{
  "hidden_size": 256,
  "rope_theta": 10000.0,
  "qk_norm": false,
  "init_std_o": 0.0414,
  "init_std_up": 0.0477,
  "optimizer": "soap_variant",
  "learning_rate": 0.00359,
  "schedule": "wsd",
  "decay_shape": "linear",
  "batch_tokens": [32768, 65536, 98304],
  "max_seq_len": 1024,
  "max_steps": 4114
}
Each number is 128 + 32 x the weight over its row's rms, rounded and kept within 0 to 255. Layers, rows and columns count from 0. The size above them is the row's rms in percent of the matrix's.

# layer 6 MLP up, 512x256, rms 0.0478, rows 463-487, columns 0-127
size [ 97  98  92 104  96  98  99  95  98  96 106 100  93 103 105 101 103  97 105  92 105  99  99  97  95]
[[128 175  89 111  93  99 130  56 203 117 196 153 120 118 139 153  78 138 113 119 178 138 215 119  94 181 134 114  90  98 110  91  97 109  82 123 106 146  91 113 182 105 105 134 177 100 104 183 131 149 100 124 178 118 119 163 169  96 162 140 154  89  89 109  95 167 135 173 141 137 151 109  97 122 127 135 167 140 138 163 159 164  95 164 147 131  73 127 166 125 168 163 136 127 106 133 165 153 165 167  75 172 128  74 106 141 112  84 151 103 105  70 108 133  91 152  51 131  99 126  89 151 121 150 207 112 191 101]
 [121 129 123 126 132  99 160 137 114 109 135 169 114 126  60 103 167 104  82 121 142 115 123  90  68 107 148 159 123 129 139 121 162 126 139 135 133 158  89 112 100 132 117 126 127  46 140  79 128  98 111 189 145 165 122 185 170 125 175 130 149 133 196 163 135 158  72 170 118 156 164 161 133 130 162 139 141 159  49  88 181 122 109  98  99 159 143 125 103 194  97 110 148  83 143 180 127  99 127 138 157  93 169 108 119 145 179  88 119 147 163  51 159  66  58 102 132 135 120  78 136 185 108 153 121 117 122 155]
 [153 165 111 173  98  96  77 143 125 162 187 129 129 105 128  74 156 118 161  94  75 139  67 126  60 162  77 109 141 136 128  84 112  76  76 169 151 145  95 166 170  82 109 160 131 108 144  95 138 138 132 160  94 146 129 137 137 127 120  77 172 169 156 104  73 161 141 115 153  53 125 204 128 163 143 159 127 145 152  79 111 110 109 175 133  84 122 151 109 151 152 163 100 121 124  84  79 126  98 153 148  96 148 156  91 165 103  99 110  91 117 133  73 151 170  68 184 144 100 118 102  95  85 151 189 184 111 176]
 [128 114 153 156 142 152 148 107 120 169 145 189 159 149 131  94 101 171 138 150 152 148 100  98 167 130 148 115 109 118 119 147 136 140 155 147 117 132 142 136 130 110 171 196 129 124 148 146  90 174 187 139 140 150  58 139  34 126 149  98 128 126 112  95 108 113 135  89 102 153 110 132 132 108 132 146 198 117 139  63  96 141 118 185 164 178 163 139 112 105 133 169  99 162 136 107  66 152 156 200 122 149  89 116 118  89 127 121 136 162  96 106 156 113 108 158  84 113 126 131 133 122  59 166  77 173 155 129]
 [136 132  73 121 127 176 152 141  92 122  92 118  69 146 132  84 117 141 124 130  94 141 137 100 115 142 150 104 193 122 208 140  99 121  79 108 164 132 145 122 178  86  84 129  95 108  82  61 112 155 159 130  83 136 101 145  99  94 145 101  95 102  87 160 160  99 173 114 136 142  82 160 147 124 123 118 114  81  87 161 158 108  95 108 175 144 137 151 184 207  85 189 146 107  81 110 173 164 121 211  92 183 165 175 149 131 149  85 122 151 150 114 180 124  97 172 148 126 134 149  94 193 155  84  90 148 104 169]
 [115  99 130 111 158 147 124 125 146 129  69 131 136 158 128  95 119  55  99 131 126  98 114  79 128 178 107 138 135 159 192  98 107 141 156 145  92  87 145 170 173 162 148 133 131 107  79 148  97 138 110 118  59 127 130 151 167 162 183 109 131 127 147 133 140 113  98  87  77 136 137 158  97 129 175 142 141 124 151 123 146 139 129 127 172 143 131 124 127 173 151 125 127 119 207 129  93 176  89 131 154 141 140 153  89 155  78 112 147 128 105 133 153 167 142  78 118 109 143 164  93  74 133 110 158 123  41 120]
 [105  97 146 105 104 109 141 111  93 139 160 142  83 119 160 139 133 108 114 147  53 131 101 100 175 126 111 119 130 139 120 126  88 118 152 158 185 140  80 123 131 154 133  97 106 113  92 111 145 127 118 125 120 139 175 122 100 169 123  93 122 108 143 141 117 115 112  91  48  80 156 168 194 179 163  99 218 107 137  83 112 168 117 114 112 131  81  77 126 125 184  57 134 107  33 106 104 163 185 128 129  97 134  88  97 153 143  85 109 131 145 162 109  98 131 133 141 183  96  73 111 170 100 124 118  99 158 108]
 [ 83  86 164 194 117 146 109 171 121 156 138  67 122 149 203 149 102 103 111 143 165 128 128  67  71 181 123 132 150 113 116 180 152 202 148 147 108 105 138 173  87 135 100 132 132 101 104  92 103  96  81 126 125 114 140 141 158 158 170 129 121 149  91 115 120 205 105 124 100 165 102 142 147  89 106 144 180 139 186 169 132 126 157 142  68 143 133 169  89 185 150 106 117 120 154 188 137 128 115 102 104 109  83 150 161  80 121  32 128 130 137 109 153  97  74  84 117 153 134 105 165 118 154  98 135 201 133 164]
 [134 123 109 115 127 138  81 122 130 109 179 116 158  66 114  93 171 127 130 128 103 166 142 143 162 134 209 145  89  41 152 115  71 125 116 138  74  66  89 179 168  99 109  97  85 104 163 117 126 120 144  71 142 126  99 126 108 165 138 151 176 137  62 143 159 110  86 111 148  98 119 139 168 159 222 150 129 109 185 106 101 136 109 105 164  75  98 102 130 133 114 181 114 132  86  74 113 151 131 150  94 147 126 127 123 105 164 148 106 159 137 148 121  90  71  89 118 139  95 158 131 192  97 106 170 100 108 144]
 [ 48 127 119 160 145 108 116 138 135 189 181  99 112 106 117  81 138 101 121 149 124 176 114 106  67 165 114 147 192 133  70 129 113 100  51 118 102 159  87 116 112 112 141 183 102 128 140 178 119 119  95 149  98 169  77 148 115 143 104 161 155 153 131  53 115 180 106 147 119 104 170 128  97 118 104  72 124 137 152 121 106 139 127  76 104 136 142 144 141 132  67 146 117 137 115 135 101 125 100 101 149 178 116 152 155  69 116 151 111 128 132  96  79 145 105  80 109 162 156 185 123  69  78 147 120 174  86 136]
 [145 104 134 105 126 114 137  80 146 148 108 141 141 167 108 203  99  70 102 122 163  91 133 148 124 178  58 112  96 114 171 127  97 154 137 141 140 118 155 160 194 198 119 148 145 125 140 159  83 170  75  89 116 120 142 178 159 112 214 156 105  89 151  97 153 101 120  94 145 148 158 127 123  89 136 167  71 124 175 173 167 111 146 134  90 133 173 194 149 161  89  64  83 113 178 115 133 175  72 137 125  77 107 108 110 139 192 180 176  78  79  96 136 179 162 133  41 122 144 109 124 164 120 117  80 157 131 142]
 [140  91 138  96 123 151 136 105 143 110 197 148 146 107 142 143 111 118 155 147 109 116 112  79 113 117 165 168  69 137  74 129 172 139 179  74 126  94 160 163  93 116 205 177 141 167 108 125 158 122 142  56 172 173 162  94 135 115  99 151 175 165  97  91  84 104 112 134 111 126 103 137  85 149 115 137 134 203 147  54 107 133 127 169 159 138 126 213  76 158 148 129  75  72 140 190 172 117 132 116 135 114 143 111 141 181 140 130  69 129 112 151 122  72 137 172 118 128 100 130 169 113 170 119 114 128  89 113]
 [ 80 141 158 151  95 133  81 129 110 121 117 134 135 185 185 104  84 112 182 172  72 190 134 119 145 108 135 114 120  94 123 181 106 103 158 139 116 224 124 110 114 115  64 112  83 132 111 135  59  69  95  74 107 135 112 158 132 115 106  71  74 162 125 141 115 145 117  98  89 159 169  81 130 153  63 112 140 147 150 150  93 129 131 153 120 113 151 127 148 122 147 177  99  88 153 124 135  79 139 103 197 149 124 137 149  97 148  51 137 175  75 126 195  91 108 142 214 159 151 196 140 167 137 129 137 141 101 124]
 [141 112 152  57 152 176 120 122 100 115 205 111 133 173 110 129 129  40 132 121 175  77 118 145  39  86 162 101 150 166  75 142 138 124 141 198 116 120 151  83 138 105 188 100 113 176 112 151 168 111  77 117 101 152 193 138 106 151 108 114 149 116 236  79 154  96  84 102 180 122 110 125 237  96 106  34 147 157 118 167 130 113 143  81 184 102 143 128 116 111 117 122 119 107  87 111 122 107 118 174 120 121 120 171 133 111 114 132 122 153 149 175 138 114  64  84 149 165 140 175  67  71 126 139 137 105 102 154]
 [174 154 114 139 120 103 145 123 156  77 167 125 113 141 129 161 103  92 141 102 128  82  99 186 112 153 148  90 123 113 118 161  68 137 140 183 134 186 146 102 174 173 149 101 123 154 116 163  90 146  84 101 206 109 131 104 117 109 128 135 160 136 154  98 107 114 116 190  96 147  77  47 107 109 171 127 138 160 119 140 187  74 122 101 146 152  97  95 137  61 103  85 150 124 133 121 134 156 143 133 139 124 101 128 130 119 155 116 137 137 145  74 120 109 190 180 120 100  97 119 162 111 187 122 190 159 108 179]
 [ 82  95 121 182 102 174 136 144 139 147 128 121 141 119 115  84 177 143 106 102 102 170 111 140  52 114 125 150 111 122 161 112 167 129 121 164 126 196 107 133 129 116 139 143 148 103 117 174  78  50  95 168 130 160  69 165 120  99 112 119 129 168 117 132 133 124 123 112 133  87 139 102 119 124 111 130 186 151 129  70  70 151 120 114 184 180 119 153 158 158 194 152 152  56  92 117  96 146 121 123 105 103 176 147 113 194 190 123 200 151  90 134 136 138 157 127 141 147 144 131 105  97  98 158 144 121  80 134]
 [152 170 166  78 150  93  59 129 111 128 159 102  99  90 110 130  83 124 110  91 110 115 102 129 167 168 168  92 134  51 121 159  68 126 151 190 169 131 133 147 134 152 158 122 190 116  87 141 135 172  93 140 110 108  95  53 133 130 110 156 140  85 215 119  98 134 111  89 158 102  56 122 156  95 126  49 124 106 140 115 142 123  79 148  55 136 147 137 105 121 119 137  77 187 158 119 160 138 130 161 118 120 116 139 137 132 115 151 140  93  94 171 128 133 154  70 172 112 127 141 155 133 127 150 123 131 158 119]
 [140 138  75 159  95 125 117 200 151 157 136 142 150 127 124 164 106 153 137 127 101 107  46 121  73 157 116 133  65 102 117 172 120 143  97 167 134 146 181 152 104 134 138 136 204  92 118  98 139 191 115 130 121 173  95 141  99 138 142 105 103 155 129 117  46 105 116 115 135 168 156 152 123 142 137 118 106  66 130 100  72 124  98  65 183 101 143 109 148  96  94 158 152 196 102  80 139 119 130 120  41  70 104  83 209  86 174  97 115 146 125 128 131 141 127 109 118  89 146 177 134  98 125 161 126  86 134 199]
 [149 119  86 133 148 140 174 139 132 107 122 123 104 110 100  94 102 167 169 133 136 171 124 108 121 136  71 105 119  87  84 138 143 188  77 161  89  72 134 145 118 120 175 139 113 120 118 139 105 171 121 118 116 143  93 120 124  99 116 158 186  98  62 130 177 119 143 110  88 140 134  77  66 149 194 107 186 136 102 119 129 146 147 128 135  86 133 140  98 140 167 109 126 108 151 198 156 105 141  78  88 134 132 163 135 114 178 148 110 142 114 112  96 116 155 135 151  97 111 128 172  99  89 128 147 191 154 174]
 [ 57  86 123  89 119  75 178 180 109  71 124 156 117 111  91 167 134  87  54 107 127 150 104 128 136 155 108 201 173 100  83 165 107 150 121 132 178  90 176 158 112 113  99 126 155 136 138 105 115 163 206 166 120 129  64  86 110  87 131 104 173 161  69 113 148  95 150 148  71 112 120  86 183  79 111 102 119 115  90 155 103 130 126 101 139 150 177 154 152 135  90 103 113 132  97  98 117 105 116  99  92 121  81 106 117 128 130 114  96 137  76  66 173  91 111 154  79  75 122  86  88 121 100 166 123  78 132  99]
 [119 141 128  41 102 112 123 182 109 136 179 140  98 179 120 101 116 125 200 141 114 156 129 149 176 113 114 136 139 152 134 135 172 152 142 169 105 169 148 131 126  88  51 128  95 126 138 156 154 176  94 161 122  89 142 155 133 109 121  99 138 113 104 163 138 202 127 120 157 165 121 168  51 138 125 181 136 156 175 139 123 177 136 144 159 161 172 113 130 154 113 126 126  86 123  96 146  59  59 160  88 109 122 132  80 102 113 142 121 133 109 144 141 134 131 125 154  78 131 116 137 110 160 114 122 166 110  33]
 [ 93 125  89  95 141 137 145 160 142 158 106 169 118  76 122 159 173 118 172 113 159  62 135 122 164 106 114  89 120  56 174  94  89 157 155 179  82 143 148 162 127  87 162 144 164 121 132 195 134 155 164 110 110 114 118 106 159  85  99 155 129 101 139 167  75 146  95 134 115 144 100  77 126 137  78 133 128 129 104 140  68 147 121  66  79 193  81 136 142 124 160  78 122  78 145 140 175 118 156 218 161 110 153 146 148 197 123  96 166 126 145 141 129  41 107 139 117 147 156 161 174 122 129 130 118 164 174  95]
 [186 140 150 157  92 183 148 131  50 130 157 164  92  81 159 142  87 127 103  79 141 118 132  99 116 164 135 162 135 130 108  84  57 135 166 142 119 165 151 114 187 127 107 178 171  58 181 154 126 115 159  95 135 161 110 116 149 160 132 110 157 147 112 138 127 134 132 168 147 144 115 111 135 156 139 189  81 130 122 144 176 133 173 118 172  77  73 189 132 119 153 180 157 153 123 131 122 133 170 147  89 147 142 155 117 188 133 153 127 100 131 132 141 158 197  95  76  91 185 148 122 175 156 118 149 139 170 135]
 [ 96 130  88 145  82 180 114 115 154 100 149 100 135  87 142 138 125 135 126 143 115 148 117 164 115 113 140 127 163  93 150 128 139 135 156 102 155 108 126 151 115 202  96 110 154 140 115 186 123 167  96 178  84  88  66 204 216  90 105 173  64 141 119 155 150 148  66  98 109 172 139 165 146 141 171 155 104 114 127 101  81 151 104 173 178 123 182 127 139 161 130 108 174 114 150  99 134  77 146 162 192 205 161 169 132 137 115 142  97 152 154 210 157 182 138 127 187 139 148 165 133 130 102  66 170  84  98 113]
 [ 85 117 154 169 128  94 134 144  62 138 134 154 165 131 121 146  65  96 134 119 116  28 144 136 117 180 100 154 153 111 150 143 102 150 131 131 138 139 159 112 151 133 141 145 121 101 127  98  68 180 141 129 118 104 203 147 151 127  88 107 134 140 178  83 139 150 172  87 147 109 112 168 214 114 107 115 125 150 124 123 152  93 217 123 133 107 123 134 131 176 130 117 138 133 154 184 125 112 197  53 175  84 110 150 126 111  79 115 104 126 155 119  83  97 107 116 159 133 120 134 119 126 166 178 157 100  72 117]]